python train.py --d_model=512 --vocab_size=27653 --bias="all" --init="normal"
Each number is 200 + 20 x the weight over its row's rms, rounded and kept within 0 to 999. Layers, rows and columns count from 0. The size before them is the row's rms in percent of the matrix's.

# layer 3 attention value, 512x512, rms 0.033, rows 36-48, columns 0-127
102,183,224,215,183,211,169,154,192,188,176,192,224,157,211,190,195,224,178,225,161,164,215,158,245,201,168,225,188,199,203,212,217,208,187,199,175,220,166,195,211,236,193,181,178,205,230,200,202,183,209,199,181,236,226,199,177,192,201,165,222,226,242,193,203,160,210,171,222,196,215,193,225,227,184,207,192,167,182,201,197,192,202,198,192,202,196,233,230,201,191,169,188,192,209,193,201,218,184,217,207,205,201,169,217,217,204,209,190,170,176,225,213,254,201,203,198,206,224,188,171,217,223,156,187,176,159,184,181
103,195,190,233,218,179,218,185,219,173,192,224,187,188,181,225,203,148,209,189,201,150,173,204,184,163,201,209,189,180,157,211,189,209,184,175,227,206,188,214,214,216,222,178,193,174,175,252,196,210,224,205,208,210,177,184,174,201,205,236,208,194,224,203,205,215,208,174,209,190,217,207,198,161,185,211,190,207,231,184,189,193,210,213,207,197,211,197,203,207,213,216,177,202,189,175,228,195,207,181,200,181,244,209,206,173,203,215,189,191,209,202,219,211,206,209,195,202,190,202,232,192,231,179,194,210,167,150,193
108,198,172,182,208,207,178,198,210,193,215,169,165,220,178,218,215,213,176,207,201,192,218,186,200,181,189,211,203,174,232,206,174,160,247,201,201,218,183,212,194,230,218,184,185,208,179,173,214,222,225,213,205,210,177,201,190,215,200,228,212,178,187,228,181,164,182,180,206,197,213,139,194,182,226,217,200,211,178,187,198,255,175,191,181,191,180,225,198,239,220,213,188,200,195,205,204,189,178,207,220,188,249,203,185,200,201,184,214,198,187,210,239,203,209,193,198,210,217,159,181,229,194,201,180,209,221,198,191
092,211,192,201,202,238,175,184,192,209,191,225,176,197,179,230,212,212,208,215,171,207,191,203,225,167,194,195,200,201,198,193,216,218,195,220,187,210,196,239,192,195,208,177,180,194,189,220,188,180,204,200,162,160,221,202,165,191,182,199,223,180,196,195,186,198,209,183,171,175,185,187,225,221,202,211,226,170,237,196,203,205,181,229,197,192,146,244,198,215,181,215,191,231,176,165,194,214,222,219,193,211,183,180,169,168,198,170,157,231,215,200,230,238,191,207,173,226,193,185,193,190,202,191,221,190,197,211,222
106,206,215,175,179,198,196,213,227,233,190,198,238,188,214,213,199,193,201,197,232,195,210,223,189,210,190,203,219,215,162,204,219,206,194,216,198,231,192,189,200,246,195,197,219,202,208,182,183,178,239,187,192,161,181,209,176,207,226,224,196,177,192,201,182,203,217,204,166,215,187,214,211,180,202,180,234,202,223,183,213,211,213,196,209,165,180,182,152,207,187,150,213,203,193,201,181,202,211,195,213,219,195,169,201,144,219,186,173,234,209,185,193,203,196,217,210,209,176,228,187,214,207,221,170,185,203,134,183
111,219,196,196,207,198,212,202,188,161,188,225,197,196,211,184,174,188,214,172,197,179,198,193,204,179,183,213,195,182,198,170,211,162,209,224,247,181,208,175,230,199,184,181,214,221,190,145,226,219,223,177,193,174,204,186,234,208,199,183,205,216,186,189,208,199,172,179,197,196,222,197,229,210,198,213,193,217,230,200,194,202,206,207,176,208,198,183,199,234,152,200,198,182,206,173,199,186,191,209,205,217,214,190,190,174,168,171,210,235,211,223,208,197,224,195,201,184,199,176,212,188,205,218,185,207,187,160,217
105,200,192,197,175,183,223,231,204,202,205,192,216,216,231,190,223,212,211,214,192,167,176,241,223,209,192,239,168,211,177,219,176,207,192,207,220,202,181,201,193,169,167,180,182,181,205,215,169,178,208,186,165,196,221,196,180,209,192,222,192,234,186,198,196,249,204,214,188,159,230,222,208,209,189,218,185,173,190,219,198,215,219,217,193,168,198,199,215,200,181,168,189,200,232,208,193,229,217,210,176,184,178,178,202,229,233,201,191,179,188,210,191,223,188,206,211,215,197,226,155,194,198,188,198,182,191,175,199
112,177,182,160,192,248,183,199,191,214,180,216,205,222,190,191,199,220,200,198,196,189,197,226,199,199,188,268,178,180,198,215,171,204,227,198,200,201,177,192,203,170,202,183,206,212,204,170,215,206,226,201,213,181,207,191,199,210,184,192,194,182,213,197,167,206,187,190,182,179,171,183,209,203,184,215,217,184,222,185,200,203,229,208,201,182,202,180,224,192,165,191,208,161,197,195,202,207,238,210,199,195,206,226,227,222,258,206,215,184,212,182,212,186,210,206,213,210,158,158,215,218,212,199,245,209,214,176,203
103,233,203,190,208,156,197,210,192,177,191,232,205,209,234,175,194,203,240,204,188,213,201,196,208,207,228,139,211,203,191,196,243,224,171,196,192,212,181,202,158,165,178,194,222,199,202,196,189,204,194,202,166,177,232,213,213,212,210,181,183,235,202,218,206,184,200,203,202,234,222,223,228,228,187,196,209,185,229,194,202,205,194,212,190,212,197,218,205,243,188,248,212,222,198,207,186,209,196,182,185,178,197,173,215,181,165,166,192,193,181,185,176,203,220,186,183,175,199,191,186,206,180,199,203,206,192,182,198
101,214,224,228,195,199,189,216,176,179,206,202,222,200,225,230,211,210,187,184,226,206,191,203,231,230,193,200,205,207,226,253,178,212,219,224,207,207,168,168,188,203,186,192,213,221,206,228,199,193,206,198,206,232,189,242,204,176,213,189,205,203,200,162,223,208,228,192,223,235,154,207,212,177,199,242,198,188,177,211,174,194,215,218,167,197,173,206,183,191,215,209,214,178,180,210,211,204,185,178,192,203,177,212,207,207,193,189,234,186,172,199,191,178,201,177,205,205,195,213,230,211,182,236,212,228,210,223,267
100,205,195,213,185,172,188,195,179,217,189,206,209,204,181,208,194,211,214,199,205,218,191,195,233,207,238,220,194,195,200,189,210,179,199,164,206,194,225,173,210,171,237,211,182,236,193,210,213,226,175,213,157,202,203,212,198,221,216,179,207,208,202,204,213,201,150,181,182,199,183,184,200,236,199,217,181,212,204,198,188,211,192,168,222,206,195,218,214,233,170,206,204,216,183,189,190,238,216,198,196,228,194,184,259,202,162,169,178,144,176,189,189,217,182,176,187,197,196,209,203,209,224,169,189,207,193,210,242
106,207,175,185,207,206,225,192,209,194,178,186,202,191,203,172,175,214,224,222,207,179,227,228,200,229,194,209,206,182,179,199,236,199,203,228,222,201,171,214,216,174,234,194,227,211,215,221,197,187,205,188,191,217,214,196,207,222,216,206,203,209,184,196,191,220,211,187,202,160,220,231,188,200,181,169,178,195,174,206,197,151,181,178,191,211,226,204,211,207,176,182,185,202,189,175,188,205,232,200,192,173,199,169,212,211,199,199,215,188,231,219,210,165,241,200,212,203,186,184,204,194,190,195,169,202,181,185,190
104,167,239,238,187,204,207,207,234,234,220,208,167,199,180,186,217,197,236,199,215,198,204,205,210,184,195,218,230,196,193,183,214,243,234,193,200,187,205,187,217,173,170,228,180,169,212,212,207,205,179,209,199,185,192,227,193,193,190,203,208,174,209,199,192,193,244,170,203,193,217,174,199,168,210,189,168,199,192,241,227,198,230,211,193,222,201,173,205,203,228,189,203,155,191,220,165,206,167,195,204,204,194,152,166,182,179,235,182,203,229,168,210,195,206,222,198,182,188,224,217,219,210,179,215,206,225,212,189
# layer 3 attention output (transposed), 512x512, rms 0.0326, rows 36-48, columns 0-127
097,167,211,207,214,237,180,205,233,211,201,205,215,205,225,213,218,210,191,227,189,194,220,207,213,190,212,180,207,177,219,231,194,198,205,211,195,215,186,186,235,204,190,199,217,204,202,178,211,234,188,155,225,180,195,174,194,250,212,182,204,212,204,208,217,188,168,196,175,191,213,165,171,194,189,207,179,194,197,210,223,236,178,213,207,215,220,195,201,200,211,196,186,185,200,223,240,157,191,189,233,174,225,172,203,202,208,179,210,220,196,197,177,226,173,234,167,211,223,154,184,165,192,239,204,223,167,196,224
099,198,196,167,183,179,219,209,235,250,226,175,199,239,229,183,186,206,175,198,207,166,181,199,197,173,193,243,214,218,199,189,221,206,179,189,202,182,196,182,209,213,206,199,223,205,172,203,279,214,231,186,254,196,182,164,188,193,180,210,206,198,215,208,171,195,180,195,167,222,226,234,193,231,166,180,207,198,195,222,219,187,210,204,252,167,198,184,186,210,185,219,194,200,205,184,191,165,210,194,203,189,199,195,224,192,193,159,201,201,209,185,211,229,192,194,208,173,214,178,194,187,218,161,176,175,203,188,181
102,172,214,213,175,194,204,175,195,215,189,214,217,215,179,221,193,228,218,220,234,191,193,205,204,248,210,217,160,215,212,199,227,189,203,204,211,198,213,179,244,195,229,178,203,210,228,202,201,205,228,213,198,190,219,204,176,225,209,214,209,180,203,224,204,223,192,193,190,170,197,210,166,211,162,214,175,206,221,206,199,169,212,178,174,231,204,195,185,167,170,179,211,188,255,188,212,214,193,211,227,181,207,173,221,202,189,233,193,180,224,219,168,205,178,204,234,213,207,192,194,173,205,184,211,224,187,198,178
089,212,178,206,194,219,200,188,198,163,192,217,189,210,193,200,202,189,197,186,234,201,211,220,173,135,209,172,208,203,177,220,194,220,187,228,232,153,188,180,165,211,201,221,199,200,205,210,213,177,176,251,210,210,175,196,196,223,185,199,207,180,239,202,233,212,191,227,181,189,188,177,183,198,213,202,180,210,184,200,224,189,225,204,204,191,219,192,179,210,202,187,212,182,192,235,224,197,196,214,207,213,165,174,233,171,191,170,215,198,240,227,185,216,225,215,195,197,191,211,203,186,195,201,192,206,221,182,220
100,210,250,195,210,189,199,206,200,183,221,214,178,220,220,215,186,162,195,196,191,218,204,219,172,159,233,213,261,210,179,193,205,213,177,191,207,229,208,209,152,211,215,210,175,201,183,197,225,219,199,208,174,185,222,196,246,181,188,204,208,181,208,247,172,212,168,197,199,193,215,178,200,203,201,199,232,205,202,197,213,203,227,190,217,189,194,194,178,224,205,215,207,172,230,192,229,174,206,201,168,246,188,206,210,185,180,197,218,218,176,222,168,239,213,209,171,213,210,192,189,223,187,177,225,212,180,219,194
106,204,170,199,182,208,199,232,214,179,236,239,193,218,216,209,167,194,220,198,155,202,222,178,198,247,192,221,156,221,191,201,194,224,192,211,181,245,185,203,208,230,196,223,207,195,212,182,182,207,194,202,228,176,182,198,170,201,221,226,213,195,186,206,241,158,208,181,159,194,192,180,213,197,178,207,187,176,225,187,209,215,189,201,186,206,204,223,230,236,195,166,209,202,187,200,223,215,185,205,240,180,174,190,210,213,205,209,196,216,155,161,196,200,191,193,240,180,202,213,192,190,228,206,186,182,208,190,174
100,206,222,202,208,202,190,182,172,236,190,180,197,210,225,202,216,199,169,160,182,191,173,227,202,169,204,182,208,197,191,209,147,229,208,215,218,162,201,181,206,238,234,224,187,219,169,209,183,208,207,211,209,203,204,225,199,171,185,177,189,200,212,206,194,208,191,172,182,202,170,171,191,215,193,235,201,207,198,204,210,186,206,208,209,218,193,190,194,242,185,191,188,170,168,199,176,231,216,191,207,170,217,190,216,220,197,208,200,175,174,242,181,211,200,242,163,213,190,206,185,194,201,210,187,240,185,195,207
106,158,227,213,166,188,199,170,202,241,195,210,192,230,171,234,214,209,206,174,203,188,206,177,212,254,243,175,217,227,198,205,217,182,202,167,205,227,194,200,186,184,182,191,215,182,197,207,200,187,205,173,220,224,229,171,198,187,171,212,223,191,211,183,258,208,194,168,251,195,185,182,192,189,176,210,195,176,181,248,214,200,224,217,208,220,194,199,222,160,196,186,207,193,197,166,230,197,191,174,232,233,212,201,226,198,207,240,154,199,150,190,182,218,224,199,163,219,195,200,228,203,198,207,215,216,221,198,200
097,220,188,202,193,209,213,195,172,197,213,201,215,194,200,195,214,214,209,147,154,211,200,248,153,169,177,204,234,189,217,205,202,187,204,216,205,261,201,185,253,210,200,190,206,204,208,199,183,195,182,214,187,168,213,219,209,234,194,228,198,197,191,194,222,167,212,196,160,191,214,199,202,199,212,210,210,221,185,183,189,214,168,212,213,187,206,212,168,216,221,230,211,202,175,231,199,203,199,215,198,216,211,184,179,195,203,144,185,191,230,188,206,245,239,223,212,196,182,206,184,195,178,182,200,205,217,178,212
095,173,211,229,177,230,192,217,177,159,180,186,197,188,204,217,224,200,248,203,180,217,229,206,193,212,179,190,216,165,219,222,224,190,183,204,208,197,203,203,188,170,187,214,188,192,189,188,192,203,177,207,158,216,206,187,201,198,197,182,210,188,194,177,184,187,224,219,248,230,184,176,203,204,218,176,198,214,231,215,196,193,179,191,200,227,215,197,202,168,197,197,188,188,200,166,194,218,182,218,150,202,192,209,197,213,202,249,228,203,202,180,164,171,196,245,229,198,198,191,203,199,198,201,199,215,200,186,224
097,223,179,181,190,193,222,212,200,219,209,199,210,210,233,192,211,220,180,160,200,180,199,220,216,216,168,197,189,198,197,180,194,182,204,215,214,186,224,228,243,204,170,194,211,200,208,180,163,188,185,169,183,197,220,203,213,210,220,228,188,191,214,172,179,191,213,174,170,227,210,187,195,210,206,222,170,203,200,229,200,216,177,233,218,212,177,220,197,212,246,230,204,213,210,219,217,178,226,202,208,219,209,211,207,200,219,234,179,204,166,183,205,228,236,182,211,195,196,153,186,191,215,210,176,165,204,200,193
103,178,169,198,209,209,212,212,214,226,201,172,214,231,202,206,218,196,198,224,197,181,196,170,186,188,231,175,220,193,238,205,215,224,223,222,177,237,218,178,210,227,205,195,220,211,173,197,199,198,185,218,203,204,183,208,188,207,212,179,212,191,190,163,248,178,189,205,157,220,227,205,213,184,185,197,206,209,169,181,203,221,250,206,241,240,213,186,235,212,195,183,232,183,211,221,187,188,173,205,155,199,214,169,170,216,209,176,163,186,185,186,227,174,230,211,193,190,210,219,203,206,196,197,202,205,210,200,152
103,193,196,188,187,198,213,201,145,173,193,172,219,172,258,203,202,173,185,200,171,193,202,214,200,190,195,220,294,219,196,197,212,182,214,207,198,162,208,220,199,224,207,190,233,216,217,196,203,211,224,198,214,198,202,200,212,191,189,240,211,198,206,189,138,171,168,215,159,224,198,218,197,190,181,193,202,235,183,190,238,192,181,238,219,194,211,203,213,183,183,230,224,191,180,198,184,207,199,183,228,215,215,211,230,179,208,216,185,182,203,164,238,188,209,244,202,223,203,188,216,202,228,176,213,168,213,240,201